Part of a small language model's weights.
Size: 14 layers, 10 heads of 32, MLP 1280 tanh GELU, vocabulary 32000, 27.6M parameters.
Architecture: no biases in attention or MLP, tied embeddings.
Each number is 128 + 32 x the weight over its row's rms, rounded and kept within 0 to 255. Layers, rows and columns count from 0. Numbers have three digits each. The size before them is the row's rms in percent of the matrix's.

# up: layer 4 MLP up, 1280x320, rms 0.11, rows 49-91, columns 0-159
# down: layer 4 MLP down (transposed), 1280x320, rms 0.108, rows 49-90, columns 0-159
up49 103:145105115150115113105138109124136161151150096137133152151100173116122127129131105139077091139112117071155157115183170136161083049115121096165175119155124162108112099105136092114167125146116118114117105036074142117071116140132121214141075125136184140104122146139118144148157125181105166113138071129115154116147138105157162149133110056159093159146097198103120120105141075211098128076166103152132093146067131168155106086112132066164130144085118143118162135061118149098125078127107134
down49 099:101129098133095140143088147141134193129181121184130114118086142186134127135156146107135126133115125149110091079091144132043155152153147111141113122135071087119168134121123201131107100109193165143079116187112123111141126113102072087070139149100108178120165134135115119084131177128119097110152159139140150132163067184098114108138164197107171136123099119157113183159133165053125120165118128122162088138156074117094112102174134143080161154125095198180109098119152104122178140083135096
up50 099:155108077118151126173122129137176098112104113086089160148146133231130147214235122114160119107143112170117088142155170144174192153091129147092149150109117103128145113106071060132145091127116117155106057158123111152114179079176083155178031113075140140132110130134104091139090108101122168146102083152205131121124145078186103157084139146154115146076134138124113119101184132183136106099133100159142117110140190102130132185120142179162131156089139139138164113105118143159105102104072073
down50 098:111180137092079068098112111117134114155136132146125084082099169116113155120071139115133128139102171111132151123096109112113153134099145102105072130139147171139128129075135142112048133133143085146107145129135149115118089129120135085096127131170057091141141144142184163122184109099136125124111156103111188140168127048141161098154096138122103084148119162172141119096135175083084137126103109122089129132035144148165181051157161130161131143114127191181057081137158192044108197150177176
up51 105:116106085135142165158072102148106185158113161102120105167138102120143132101126111074107154146171101161116179117124147102179107100117136110131097063149143102068178130099110117141106158157123129165136195090117110121198118156081073102110133134143146130162173169149098128130056193134059201123151105196090159137102112144095092134094173101102134127096159123153146127117063121118140186065141122096135107153129146145155106087102131168124145051114132074143099078105077114124073116114132119
down51 091:140155155114168099166168146113096141140176127170135158106103135149161136163112096105113144225096110110220100132101158164176179164156076150134075058127105135130107077134138179115190179173139194106141130167148163105141151130085145142142119118154150102145147119122125135130095106148138177132146170152127158094173168092173072107160089200179162116121042144091136130168160159131106103091127172126087170118152153109134120134088054114113117147133178063099175126178059101103207115107118178
up52 125:075080097117137165109081171120062196089092122081077147148180155170175170159126105100098108105133076130144171084114114128178097102151132082089188142068188098107080155140167093099128118181148118085137100146189132168152126112065103148101115171129192165116113082190132143124107112183145145119165168137164102138120168092184131203137154126161123160091128117084170148122108099147138122139053145115088176110151130134118159130152175131141122121145148124115167119113193126119111111130087121
down52 111:151106111129145129116132125094119147112136139146157080075155093142103113191098107037089114178161109163140150170121132148193136110115164165072147123163165106145145169149090102054084087142105114149100144162206134127118095112145115185148082118136178163113074111156113153061163128203144140125086097079093149141076129138182122112142139171157079116118107155100090169103117160093139097164128127096168143067136088131121120129080090176159087075151140133124145072160108109172067137083105129
up53 094:148129143111110149074083091077093114138139135122142128088114156091080176143149143112100120148068141190135138198104124149145089147180125151140132138103144127128152158160177124149066125111137118118142090108150142139111135072140137155172165132109140152125117086163122128196211138131194109128165147190129093146156176147088182188110134098125118123088155174155087094095168124132110168130110156130161074185119140052147119080171190125154150063193188123133184168168073177077129088142065156
down53 092:119043144132155125185131124110083146139212152098129102140146121152161109123086161109097160160213127138120107092109125125138099149126105129108138070105131086129173090015088128111176147143081158137126156130103175132140112150109113037088128161109091082114100118090123141187111071148112145129111100115132141098129167155130118089104118119114138148142134110153155164128152103088087084165094105084092165083107158127114106126052110111124130096170071120132120106075137098129122147117150127
up54 104:198091122145153129131126190147130095125170102169126062093153099107090164143057160190075116099161132183139103163150149166129126113135110171087123113149065173141068064180102133117106113095160134159154089154149157100152175133094120131076136142145150110148061115140074181044087128135104154108113129106117107119104090108134134145113139167166128092126132166178120187138066148093139095123118140146090148130129126117135137095119140118137149129147128099157150065121122135094135154142138140
down54 108:081126152159092205081075079166161193090159135174138103129149078158117160105144172144140080148133117157117140079111145183146153081066088169114162158163097090110148111086172186120114101109120107187141154140155072153097087150075083153158068101104139183130129087082061149075066090152076150120181157129123105174128090079146156077144139150092056169172190142126153157132088121126171091099128073089127102146130108101143139103131158135135092122110105108081116122103105180159138100130183146
up55 098:139109149161131130074127120123102153116106112114086113141135173034143068129101140144117155131096112125094150132202172083089121183106087096123125078143127142107140063153142125118146172109140091151146167079131099116127145194098155126132130153082158089182099137121055158136110083046186128108140148135105181087106060105143120158113076104174154137108124195135119159119128124163176103137151102155127120085152148124155133121142120136142173139106096130081057096194180084139130191119108190
down55 102:135100138161152150123083102118129122149072096088168120142118111176137132098139137175140082135176128114122133066144092186168172112143133080105126141121101133133123220146103124145090099088143190126157149142116148117136103062170080130110098112135088103110134116126126096139074116203137113085142165156085069174098111128077031139120123183114116157132141086139104122072088186075152179124131120149113138106151058156069201138144091144098086128177179129190177188129093185166127128103096135
up56 093:155118164074119169107126030126190129114087161097156116080171071112068109084191088084124158134131148164110164121137122076090168110110110123074112101150096110149087150119128131135155040102161185070076151139056123115145121175127093122094175166143151099091160095114156154147167117131117131114099096088123156076124138156106127125145097133154127155129131096197152124099065120180172171110101148104132103118151075138171154139143106142107134076110140133113103134137143129224124179106144114
down56 098:125140165106114116079116156116130183174157093144134100121132143140107127106167114136112157143111121134139080146092094162187146123121107132141142115184119154106152069167087126115122230101133100108100098128177117126149167118116142091082068139108163136071061104134134130102053146124174190130115111099164133155111164113134173170172068166133152116096095189057062135105089106113126154137124142167121205126120142112111110122135140129119144116119131167101118094067112145071116078097125154
up57 095:127122103088097104083138048116180134145104112130089109141180122076119166119105089119166159110127119152112143148150144095120134104159142133198111159128116055091087129163157117157102136152126129179115135165115134070156125169147136106112154118116108129150128075101132144133128169110082194085152150111184133152133124106112137145106098142076114126127166171122082078103149150127067105093144091101090129096087129177162127178124174148065090161056100173143142108113071127112118176134169128
down57 103:115122093075082156086127217125152077165117134094141150121114149100138120140122165123102094087135169118156157150097104147127095146121075084112115159167137130202160118108182105133110095101165076130112167125132154232080151060141078053110173141175096148098100146129154089136089086127173101138072073159076096139130111168130116078154189125108113097117149153178179120178105164152115147113105128142106093180154111154090155071145121142141119158148172126100140082083169150114132075155108156
up58 104:128184109054147128128124083153158143133144156139118143111130079169071145059121162129154091128126199132113054104145150109187078163167130110162148106123141123082088104091150073145176101136093163122092161105124134093111117077137158143124154130149137124175130161135174193124119159091131123157097128092116080177127203126098101152096091142102121167170108142106110168109117141102126140175163138088144172117091148132160150118125133168136143111092088148096174139112131059138159145087127190
down58 107:093071185141168140174117152118168139067106134087197150171132124114082122100104097099119083163095180174137201117119178094070135142121122146085136166152053141067070169155100118135096109167119120127107152116156158128193096127087146127089130108092109104179122195122110155146119080084146054139157144108176177124089152113159178145171161141101101119123153158144102148092130131128184177107183119108108123087112130194126116160123088112118161128117125156052094134095102094133105138078122187
up59 092:142164099103103118127162173179120141176153175133078125103092151120093172120137035173161136139147177149141168157093127194096115146157123124137121115113110131131100106154129124145132123149146119137145149100167170113126131092165101178135153132151095136197160132126175122132083181168165133142145174091152119166068188131133192174098132111134115084077151085111122160083162122137147148142136106083110140089208102100075086104109179096122158089187211137108114096106135147157097086111150145
down59 089:095032140131157146122147138096068116127113142116142122140190101138140140124100190114112124102088126114108158120165146114157109098074154140128151173144142125142153152109096125122139158099155129136126130162082149172126165132122128080135110144110117151130128106154119136150141080134125122136176109137141142154187127117125054099122142197120156195171117175146145123153117139133140113137120144098089163162104142184200163106145123108076135134071083149103112196120111137126190127128114082
up60 108:111123150100127133114102107134113128139104120102108144072146159108119120124152156069163119121133161088125106158142094115105061123104170189158116145176168101139103130070090113144100113140144181119067131113136121095123135098136114128150096131126179121124123082148145131106116153127159117130134143107125172153141146118174077131139118099169124139108131115157102144097110196172190101141116188076172105133126117191166133107131113120171143089139150137141151133171117160159160111100077157
down60 099:107149073197123201116130141095106153119173139120146136081088103086130158129113102158100109150120129120136102080136115114179120153136119137082135111124184123119162135146176131137134131089092121137148112134107093114174087143148132088119072133104050130158068148123105152123126113069155189072189099159155136122142084138154128099154149177117152121130109108130101143128150144165093157093179154156153172122143124109160162163111122104149020150148103118116120151085100072136126137157162124
up61 102:102089049091169175138099088156120154048118167146098120122125138129177126112139147140124148065069163109101126161107122105166166120152143109121082104115081214180111131130145150067117109154162082151164117139171130090099106179116079104168109104177192164202100081157153070140120083129075156135136151173071187100149114165101154102136119126152089158108117111112123102044146121088140154152092110124182115094158115114081091147132159126098113123129120124074130105158196100082098140186218045
down61 091:184103195146118165075141154095086158152157151119148142169087139116107109177124096125128136152219101151133135169135121131121151168058119134088167136105131105103127146127156095121080091100140107102101180132093158161167137127169165150089172204074072131063177120123158171133101161168158127083096112090119138099143111130185039179142102083074172117169103109100114176172075144115072151110163154098120157136133150079131146113172068157144088106108156080145105091128138156164065104123115129
up62 106:083146165180097145139152117145124044150104114094074102118193093111117141050076145173182156097120121070109111179158131088152145132140128087155158134180118075117117070152059021081164151144085133186154128121164178185154169134131073054146156180193129134098115135118139144105146109094104066114168099126101138158146145118177144166100145104124168148155113136144156146147175175131121105109106156158147164118142094089126094129203108133156181118098036126116124195130133173115136124102121116
down62 115:108078152101082117134151119144133109073148133125137124109177113113114104086102166094190173158083062078132159190152118116143142123086156112092096154144146179123141031167110139091107103087117165155148120110196167056163118165145090062083141167124105167036173087091138145081101122000182095137098099120129089121109125170137110126163083118126145109151132125116161123104182105118171134162128142106093119152120153122151167122195153127092163161119123112135128094159147159106111151150106120
up63 097:101158109151049159143141105110083122132101135113093130139162130171172137131112117155142085077141185145149083110112150117153060136156117145155161134169186101160102115182165129158103096165142155067085184139161146155115071136152187161072117102157080116114181095165188101165099126056089158119144125175086164150093093084168113122129127215136116154149094174144117144120148158106200177153090175175082163119157178133123130133158145133147142076168123107164169072107101149140139123102104121
down63 100:117102175140149048150119167123155133094110130101093123159192167130148074167140106147072116161137157097136141123155109163108055084054125136073123116207171183139112129137159136184130135119098078095102110136062135084165072123119107174205185150175111134115088155146127145131141134068131110113049117168113151094100150143162137108124137127141123123127111114111119171091086192162074175137160188121154166154134131157074127093104103128124147090160149095181150160108094143101121097102141135
up64 099:146130206137126094159166126109156160112112128101110122138168084149048114093124145135147120189111131125087119086076104162172223133109145138109156152095142107120125089142141168120132111142163111101069097097082154108190113129151193140151119097119137142193108121154119172138122103097180096152097113134123089100167118134152182160128133104118105097129182145053102172077085153129159131153164122111137162126108163143177112121121184070070117151133114130175181141154116164132146124176130155
down64 099:162085156150130114130153148161108105138150108170119105108076089181133169136160148161103165139186102073122090136145095131107111148121068082113079132160159098126049114088090186087078090092148126150107081109154131142163104118075117162088136078131168162158162137076133172140125149072140092141094123128153065131119129130114073105147182157188088099115155125126107164145128170073108112155180146116129183097099102086192105103128102118072148043167126085099130105091079116091083113125119156
up65 096:139105157142154147133148188130140110117123125168160107097171090133119138189139119095134158183128099157208150141104165152108087122126065174142130152086083090071130113126124183138100071152090157173162104140157137053123147109104245124141101120135130105120157066174112113070177125142123103142119126123095158134146162163042159141183088141133112126065134119134117190130149129118150155149117163147172071088141115151071079164114163101075121089134153146095122145162083169204122171153056117
down65 098:108151133139255107099104091161154099140105134104155127151127119187097119118181155073111077173092166129182165127202128185112186104102098056121061147128111197130158129155149130187138061142208199096149129158162094116101172150135115067108115130124119147174112150120152161184108135093102090142104099094132181109113181107153153164123151200161106136196142145059131159105190111087191132112100144148095129131110157183104148143108121085109128125135103135149140133142158080152141097136116104
up66 105:137157148158158147109121098188161152090149111107093106172140121166077134079107174110104089141125177154120035070136118128134124161128115144151073131138126180083108115102146179133136147181092154085030155122083136182144118178135134165109137126095155125146115120153103123096152165099142167205117123191085129095121142130087144157148139109120129127163132134115148111123090126088075117138174097135124087087141111134175164144171186121113124098092156121166169079124104191076174135085107137
down66 105:168110144113131192124092129152096073110180161166115092111121134120131161111087132084108109170107138107130038133160125122120133124125105129155077093140105115094153098097156159154128166142104096114050131153103118161104170142169097175113102129103147098089057122110076131111134108076139142178175151155109087136105134118114172177103137106141161149144122112155083159113090115090124110143101117131110133118162118131116147128142182176111125109139177106068151106071174147120148107123164111
up67 099:124099107078139139137054118094097158157128151173115149108135111109143148122137093159164168101111122056182120110115184117142047136138123119148214122104127136078080096100138066150109127130142084187048125164081143158108097126184146121137164130174124087176169181127092134132123153132101135142162132087145134126121126123132090225088148104165143121151193141145159111089119156163102163091121102140165101143149171099067114113147121107059105066168106152123080093122182106195120078133106094
down67 102:133092108154126123127133128138039108082139121097123085119130124158179184133184138128152147049100071165129157076132146072108172135133144187196057078132082143155128120138165150143176136111139108138134123133108122143155150092141152112147103084139105083106119123142114100154112091187133096146138171129114169191146157075126152172157164128136082177118101158091125126127138103101183120100162149104140112119135159108104110127123114092113148148130092148153105140107131099142092148147125090
up68 105:125113132102082108125102156175086143114137108131111119128178141090160107073126142166179153096078177161122114155134171072110140126147117135155109144094109154172129107171095118158112137145124095155093103193139073059106090090155115103107169099144114115099177121132091148095102116166079121164141112118124173163134131126101093065088108117135164177120097122105138138120170096116201185127084123134136166066075045097143111096187111151139161111099097124073112164128142108156146132096134097
down68 104:153149155145162149151142134176139108139169020178126112125135182163055096153141099150149151140107134124076136120120099134112124133102099143103126195152138135138096093138174183097227116111140118160132124115113189127123201096102149137124156113165157137122100131102141123174205108122158073157178117073137122078128109137147146110101100124157117093112100142161134117124164095065103101122091146129169105157135171154085186139145116139146124177149114117125149158143077148118133101163196133
up69 102:114131099127111134066154095101182111143164147100131069096099179101128055086091098190139216106144145096106132147144108151064127110150140215142092130135122116118174106147145112109168107088144078114125159174107149197106142092164146194147183122144111095170138157169107106153075126041091093098086098182105118152133139119107122126133084160145109106188097127104098139123046127154151180111096133103114115074112130093156068156103104100125126086165137078088129149139133138117105138119135127
down69 101:092066120134133072092105114123066100096138111176163170078123096137092154035147166160096131115085086147141133119144101116119131124163083169098043127082115087097161125113152178102125194080125131111105124132191032064114136138148144125139160115174119143092115143128112158055120144134149156140112115092077103157187139147095181078132116162125127110083077134124146135105114105162081134138154105106109160152106151135120198138143119100112124165181139173100106119042141150064117172120130124
up70 094:122166190114103163091105169130127132103128168102111143178166098143064103198148184108116074130127114182223096191161145081145132104171070102099139124139092140114126124136114131154067171135079134143151132165119101138149219111084186086135143119087130113100175132149135201090119144111211118104112062148204141130116125081115122159108097197069198156117169150128150058050073131154095098099128134131139154146111171108101136072157082164114147125106095084074133121137132107121136164119050119
down70 091:135090126187148138104144086161090150069119063138109101076101150124144158144133109125123132160148129140078144031150112145140131172099127147088120144091145185146151125163110117101104089167109117094112145100116162109092071108132139129111135107152063104150107109101103009129132111170082091114116187126082111146160076193135177129170139092175126080136086116154134138212121114128178115163136118124181137090137124111110111205005169145121085100141156160165141125120189181100121125110151091
up71 111:101176146153054091158131166107083123157160080075116182128150172138109166159117155137143140108169140137061142115145121114135133138120179091121186135154112120111103113147145176164108173120106128107105130108130101159096097124092113147117171211170104125143132140144167207129113090130111185120118154158119088119127130133172153111094182092152105209106087167146130164160152115084168126132129119117123140168122108091108167133144126142118124095153112143162140088099180145137105153184134145
down71 107:101140164150097160164132103147102134151126167115207105093121110134126097150156106205048150087139181176081134094134166115138133152074156131100158158102145147153173198150158086130099100109170140127114104151142132152084121129111110111124151176084113139155157105182162122115176141095062138071134067163119112145116182129111132076132108071177122119163144139078162111127163124119113090135147074104164191097112120097044143154160109150089088104123162088078136115093119155148154115139089093
up72 112:116129138159110147089118149142118138138124140116131122066150075130119124154114168083139118140130127079125130141160130176123144109204112095192162104137152197148154123116205141166118108134113047080160087031135103153090103097139117096109139094180159072108153092144092098158080194133136107114133104181057157145132158124139143139152093150119158152166130115193184109121108143133154119134089093100079128110125087122190094083098208097089120154124105144141072158165087191059115109104148128
down72 117:195096134103104143092154085116160128122180140107181155091183080123147099148135141169036145061152144125087060179103127092149142092113167162108135126139120124181116126093073155159184091117185024115173115096131102212092131181183123144190090107131094112125074149147079133139120170089155153143166127149104170146126167119093092067140131132120160118185095130186153133125168184138073104176115168130136063111173118147153077129106117127104140079132102098149109155121132111145088118122055155
up73 103:102184214140099112167139173141101105125106102121133123138161121132121093159117100131170156134109109080148154134131151166135136142101141148139129123128146150132158166076131156169174176178089188090103095106163133096165158095191183101125118131111108182112087098141101088092114137153029128094116098152185134102097128155160194139084100150111136162147123118096057119130067106156138134107183060104032159102143077081087034127103136163146162088063101136137140157162070158127167097155097171
down73 090:079165178126078108127143155156128117110154090108111131143073157160142138090074112131104153074158107134127140123136083173124173129150131032130116112118165119162135196102090125140142060120102165115162167113132049095088169129191157161131191111190139172151112143117074069219141146085107144100115132180110088119180111117114085168107108099115106197129082090134166106157109167084130131127151124129133095137100134086141069152115122085128133101150109194127111113164196155147117102172131127
up74 088:153104108137133162096115138104064112104171045122116123171107201199055132134159130137114116147122104131104157117103116144130040115087176195197093091114108151115135152143121141155109141122093145118180074108137100159107198140134172085117103166121132145134124100154141111121157149137099135120118082115106095129130115174179113106143108055110097141093182121104144117155148168103116145112159094135143113074119121131158138099149163087104130128120109114096087151114089121133108143100040198
down74 089:171152183160163127128093173122204099115191125134078118174149109152115095074078129115116134109133089150133173152130121077079152094085147094114121097134123124137098119117132127119083148127146056119134145109165096123146129093135126103145119115113143147116146081153177165089111136121140116170113182142158141160141193165023070100153120169106140089165143147110140115151146134115167219129118117086095121141100106138112156128071079108137143120135075147151129113137128106143123167129138093
up75 094:109132141143090103145124178161129107167120158090078073166127103072156095076107073184157130167142105062076140125135065102176121160123111143159153170116125118144114099167098161165210048128134115134120117091147108110105157163129077150140112125172083126119119060130137123153155129157154093100164144098153099148117095160132132077147045077155090159092146131057144085139142149159132121164084115065165153123148081135153129157097106158113160084143144104160150081146113146154086095139098126
down75 093:136101117097160120131117099105158185142181131128174137123114133111156131104154207111144149125148163103193095192132164089081140149125129151125134136115051058072093080102140195152124154160116103144082082152144114133122133115095133111087140104097097167149125147167153152093108152165123178098121176146112151109096141131142105138108140157118151071145128133181112142107111138122111157064168147102100135124176137123203097054170199060085147169145098133114150167163131106059110142134131143
up76 094:107142130141154093101124086170167143091127102143122142099100149138170075112119126121169147167139128127064190159123099166165160084141161138148124170131141142161178107203105149098155111163080052138112104125087107117187068102049095141143178123119154189095118107071122119195156137230067100115145114151182079146033143172137135140108132092111143132187118112061100142122153142111203176162133140164134164158180197106148127145123071144084139176133134160124127158194115109115088090091157090
down76 091:147086170120090165139143162135140183152125160124180096091114107076084123204145127130141066103126161147222120106084096154097053181154137139117128118117097180131090188118143178104105086090125170099165164174132158123104124132172156135170136152175106043160130191166094074112138147129148073158127169142085154169129129075140184084158172099144070160129172141199112025132104118144140102093116138094147135121096081156136176122146156121147095140159149040130139111072120148094138157124101134
up77 102:136157104040084091070135127162103141125104101104098143119167085182142111099132103135187153110147119140090134100100118215128131178130161180075155105056107165114186126129148156089103175214134133103095141117083092087082085153138139129113112139127124135156139134098134099062161101085088161161162116139169171060150116164120158096111133129133159131154177114135134110119156147080156105150188165130114134090155130093115101113148100104122135155114057093115157068202116132108113083146160089
down77 102:107135148120098098060149154085143146129113092096104144171175190128121127136111161153156156099122130200089090171124143160145153155164183179122171093062131106115133056171091145127092143135084108166135163151100120128149125180136172069100084112082070102119110151112103167155129096184092129058106107130094089195198118132145120124127137099126148145112125081135093133096095129197142081129141115119164111117092155147102086142206177118118142184191117108175088109129102105161110135163180139
up78 114:081102188102085113132217119145122152107142121115104136079099090113157112091161137143160174152105163142076090077172110179163165168140079182117111148105073095192096154134163163147121149151154143152121078149151207133126129075057159086160095094146151145141143051186160127129145100108060151161081116145113102166132132196134168165115134120074119122141099105145099142134050124098111127168143151059167108127104103129077133182117136134168106113104118130145111148146097123173177111166119116
down78 098:168165172057159079113161174175096149106164136107121107128094101079081160134124126174085083127078138121087089066090095092125121163108083136149113056182154115190144122116192163094127190152140113117144058162132197139105207130114105142079182060119156114125074127090146125096132139086081164159158099134130184157125141108171133102082076084172121154143128120129059141155126183130164126139154145110145153159117111176121143149153116098131116138130161101149096141108126096096172129133122154
up79 102:152146072146143097130125194146126120143104122142141151081183136144138205134140127189124147152146135082081119131143145165126071133089103173153131106055107158149079190072169079123191115138092123153118099132100154075089182140185131147148135124174119110090123069110149129100165106112126107211146116087149077129125133090128128106122110091092157100195147151092125127129151138132096160083107173127069052112156131139099140145114128134140131132124158133120173199132139107124158122146150096
down79 099:107129106089179089128181152184145159107067188167088122111063119140101155159138061114107086150147138144108072155117120143128138149070143123169146123146162119117157095117169155099140095130174105120136105176159151101118100128103105148155153158153184067109122127131171175187110135043098102121121073110105124194134102154126177143138117121107147124128107211138088147138119146133123076092087144117110168134159112102151138164110116126101150146095140095092166127130123133156193129151117132
up80 102:154130127130109141100077091160110120128151105087147130142122133121144107078067152098116109099114043141178133168195157152145148090170051144096154118117131132121091120120167106121182053128114070110124124106161165061142198136142114114215068153144162141129144140158134139161158155125186103113104143163124121167125142155187134107155192096190070129130115173169127118105124130149107085098150103159116099154120134093077106155136106140124127138122232162120123154125061146183098076148146131
down80 104:112163132147136180187057211103154130055143180145174148115140056143084174120144064164098103098095123102133127139166103180148143121126065107168114134149136153115105094158094107155097187054080108109169123106140158174096112100119133110157127144132117156094137091143093091082096157098122101171153130164128131151139159181118103158116109196146152135071113154124146061106121116182136152141146091180095104160146129135116152106143078140080133097097151188111148170119148107143164174129159099
up81 097:174116138146092087082135094135113176126140070105173128167103119153102056107116177121108109193123110091099109146116165122140098141109139192195086134108131164081109098179155101129113115115135142114174155145143139078105155163102139172209172118138110171153130092156100127123103201108106191140138110110119213114139153100187162101183071117131143186144100156047129155156119140051104170138057062141115151137106156097180137129123111118084147154130174116084142124079111125137109114126156173
down81 102:083113167126131138069123098110135096151097191144120095121092149144138129074157142118137100103151105109073139118127112105089231075098160100120115193091121124113169121101166173133070138132117132139097150086100132132071148136144154165089107094089147180148156114132155137149156170118207129119166125172125124121124134184122108158145157169192175071172173162145094098130147134116122156162181133094110149215096157101102106124110077174169128139123157187115107087165125151199162078167122104
up82 099:072188066144155184075057137205194177159117153119130155123084103104092166063174173126076139127080087125110109135148158079080130093147134114119153127081130144107122150179099179122146122118133033179146088138125142101162100110159169123159169111130126113187110113065119159140148129158161150105107150157099138153128154157146165175136138100186080115131164097098123164094133093100122128098121144133119128066078078127080107161139143066169140124162149138160179124109149134110154140141148097
down82 107:147125146110136137083143096116131092149139147069148210135132150083141126116118132159134090114144076101135143181106054077069071193050145119145138082188121091114121104123184080117125144120189118094155163127100114109092119142145127118116137092129143134109137080106151133156133123041140099137135098078139159183127152092086120075134143090163120096126091115150139143125154132111120122131098149110105144166143107140125158109189044068169153121129210141112082075214150108059099077089075070
up83 103:108113163131125115083138096117123126139147190066165160183187149156139105098129129144079074077146141129167101174131127066085126167142138141111129109135113099139154165149159084089105184074152123133130182125083117116127154077070183210168112150086134133106094115147096170088137154120093144136190104142140107141160118101101098136139098165112107110081137126057163110166161147125083103110167115151131090104109172086102109128142116141166158135098163094098113130156095120159150107104131108
down83 109:080199135151079154128096135173159088139141170068125109143181179125111131125168158155102166112154140078126095162129139122115105183126173103127122135071138107138076130132097150117133138138125103129128139136107144153167131084171235131098163107127112132113127128081138203171131115125084165153181151113144146205097112031181129130114163111157128148144096144120133158174172138138118089146156137085158093140128131090127142116121134120174153159091193095118174158105140127179153110114149114
up84 094:201184080090107106146172131170135071123125140040174124107162089170218136107111046100110172100152159171094085178130138128133125172117128111108105176131074113154173177121111141106110099102126133176124085149139120162101099137156080201075136114172108173099122195071099113122093137160161108112184105108172160032058109152094192077171122175113118190126167123128167118127154152136138096121111149150126116140083144118120086119157052166133156139110174127079092101138151179157136148139138187
down84 097:154101162151148175085104130117137106059113129135124136111080116133079130108130116169137122141128078080152153067120155101104160121127131094076145033145164126115103094180109110112069140137145180109142124104155070177166124094097145087144127130138137103145083097164128114081144140121165156124077123121122123208079150113200177154134122095113089110127127071096109081140104119083111121088071079198040157122146182100172138143153161098107175148070089110165158152129090091128211143126148137
up85 097:101093103169115126072131117120133172157136110098173128040166110112109135157125131152157152152159164079129059105092161141171135089131168105128168115095120154211083103127159070110134135142098136127127137060127164116126121109076109186115121120087143106105141154135088196081153141200164097158125093140153112113130179142128155116085155103130154135124128152076103135106149064133166125097198147061059154130155123200111138124152121111102089091175086063127086171174068111105128143072181085
down85 094:103120180152168120110072121128182115086104186128100086152084162123109150132122139107139061108169150138079152155101041112171132126090097111141148154157071134139110138158076210102080076086192168090081126083122105190164132118131127094113138115154102167171130168133164113138137094096084169115097130100126145173138107086103100152134082093148131125113149097134152136146107124092109090097071108176131142096123123115128133181110111118162161153098084116129155115101155183130120150188097111
up86 129:166097165162130162113096153127136108098127082064127149169147149093151161088085086130153100103153095170114174130137093105159143125160059124131135094092169122117092107127150113176162183145116153102159124086099124105085159133086157134154108161094073120105150107164146117197131129110186114171087146099154088121139091133142099120045140111130134160122102160116100108080097098152080145066092102144089136152120152200127094164142154157073125144144151117155074100129136075175100070167140111
down86 108:161127141121177124056172117088175113113142102093146133050173118101115126107156111149107145133131140111106156158133023142147091084073117135099135153112127181165116152113094129127182085152138129161152121126159100082119130117175082104172162132147086136110065107067143183101143095113153117101129093066148129153132139182134176128130102119123098102210159174128149142131094223154137127116123127079154105122139113153083096089112117112161084125122089084149088144188067188127146124188154142
up87 097:121171155110101115134114104139129151137105121153088092198130130130060157085161120117119095147163133164162134154110131120145149161109088106117138125151102094117142089113199080061096152165101191079123077152099145132064097179065143165105069169099111139136110108109132161040122140162129210093119156114149141094104159175127129099153092123136115125085109175138135081115092076123125096142156115149138129122112157158193174143149129167120132161114133105132090093131083140105131155180079153
down87 101:144095091119174170118148085150136139130115095115122155095171073080106157152130086177180103139161097114114101113131130157129087129082133190176116146101123104080124149133149177126145148136151136171084149168100158150128171100117140087145164105148093129209147126178125154077117150149077109173096145126073148137178163092115127119053146112116108148127131084116129169094155119146190102140092147182129138110145113123127125103115114072123128149163196127112143223165173050119127159128090077
up88 112:193135096108122121145143140133110132115152139146111132116160118164086072136141171117142129143088167106134120117063142141112136106105136113116055169141110092075104118142102202106101127166063145097085130124162147070110121123121060144136104107125136145127159108072071156100084125144084171124124156144096118164110138145098105163046105139130100120148223157157153094151185144154112125137093115128134130136115126124154159150101103102155125080149118164128169134235167091149050125165127114
down88 116:137062104139150139111108109112152088082130150125086154104096109140099116100132205138067124124161173127160104115049123087134206104145149131135091157154165119145146131205110157159106150150074137120172084094118150149173116139085108096134077118027151149090149133133113106141104120119127155120166109095132129098080120105135171113091149102107035190099151104116184111085143077152115121122143115113096142090101149100133156096128152128131145109171095125164137084140104125088149096132122151
up89 100:147136115128110123153113126125139067147071176144139143054058095118131149099158088102120178115159110152137084124204164100140158190139118164116115081157065111147079132142133115169141101198107142076092145141113154126097177064101185079103128139120103132195103114160130110170111108100077161136118132183122148124158168122140079125117125156133098149117045162114131112088135169124110119082138141148092112121152159096144090223141105128130114127108087162068088101176163148136162091139140088
down89 104:117139175176129127178106139136173141134198072107151140148067128088070148103139178160123187131151122126068193117153114154102167095113102152151062139118140139114200127105107079191129154115152138150065155090119144166102155114086105173107133126099092121111128088101149123089139170092070120101137082057152144105132137115092117114119167162128096148127089120071113134190125189117133168148112103080150136107146122144094114067138116125130102104055103128117099088110116162119213122101126134
up90 097:119166150197134138162159101092120065143175173158116163084165109151125142134122121133167065101103126101152116132145097186143097130137167202062117120150161108135103137072110101118117058132147130067121125169121129105111099121141120070114133110077160146142060119134159093089100146137164146136150090169138193091100134120178171141101083144167102110193072138092137098091155107106131164079110139110088168176172216183126121084101102179174126165127180108120156196122109152102040078104255139
down90 099:173105109141104144159073204186170129130095139128123108151134130147145151095104103109104135125143158138113129089098124201099132163074118146115052169130110121094170161154065144103118077139091179139131116111128134151160146111124238104170106122153102101168150129140159158119184141153074127092114140147103192112150194193102108127137148074143097123163147127063089186170110180151118136161181102152122103080067075084168122145179162118138142107125104141195122096109163096142140147196125125
up91 103:105177154183125105158076146140090171131200178134105123119092152129113143143080134193169162145148113154135110116163146139109128107123138125086159121065124140188115109135191146132167129126180092060061213132142101147021145209155127136099165082175138124111123103131074113104111153098115109175149127091091170131110076157120105072134194147124111122108191069132156122103112098106086114099130148106109112127129161124153144139136140190112139109143135134116117059117137075099135115135098168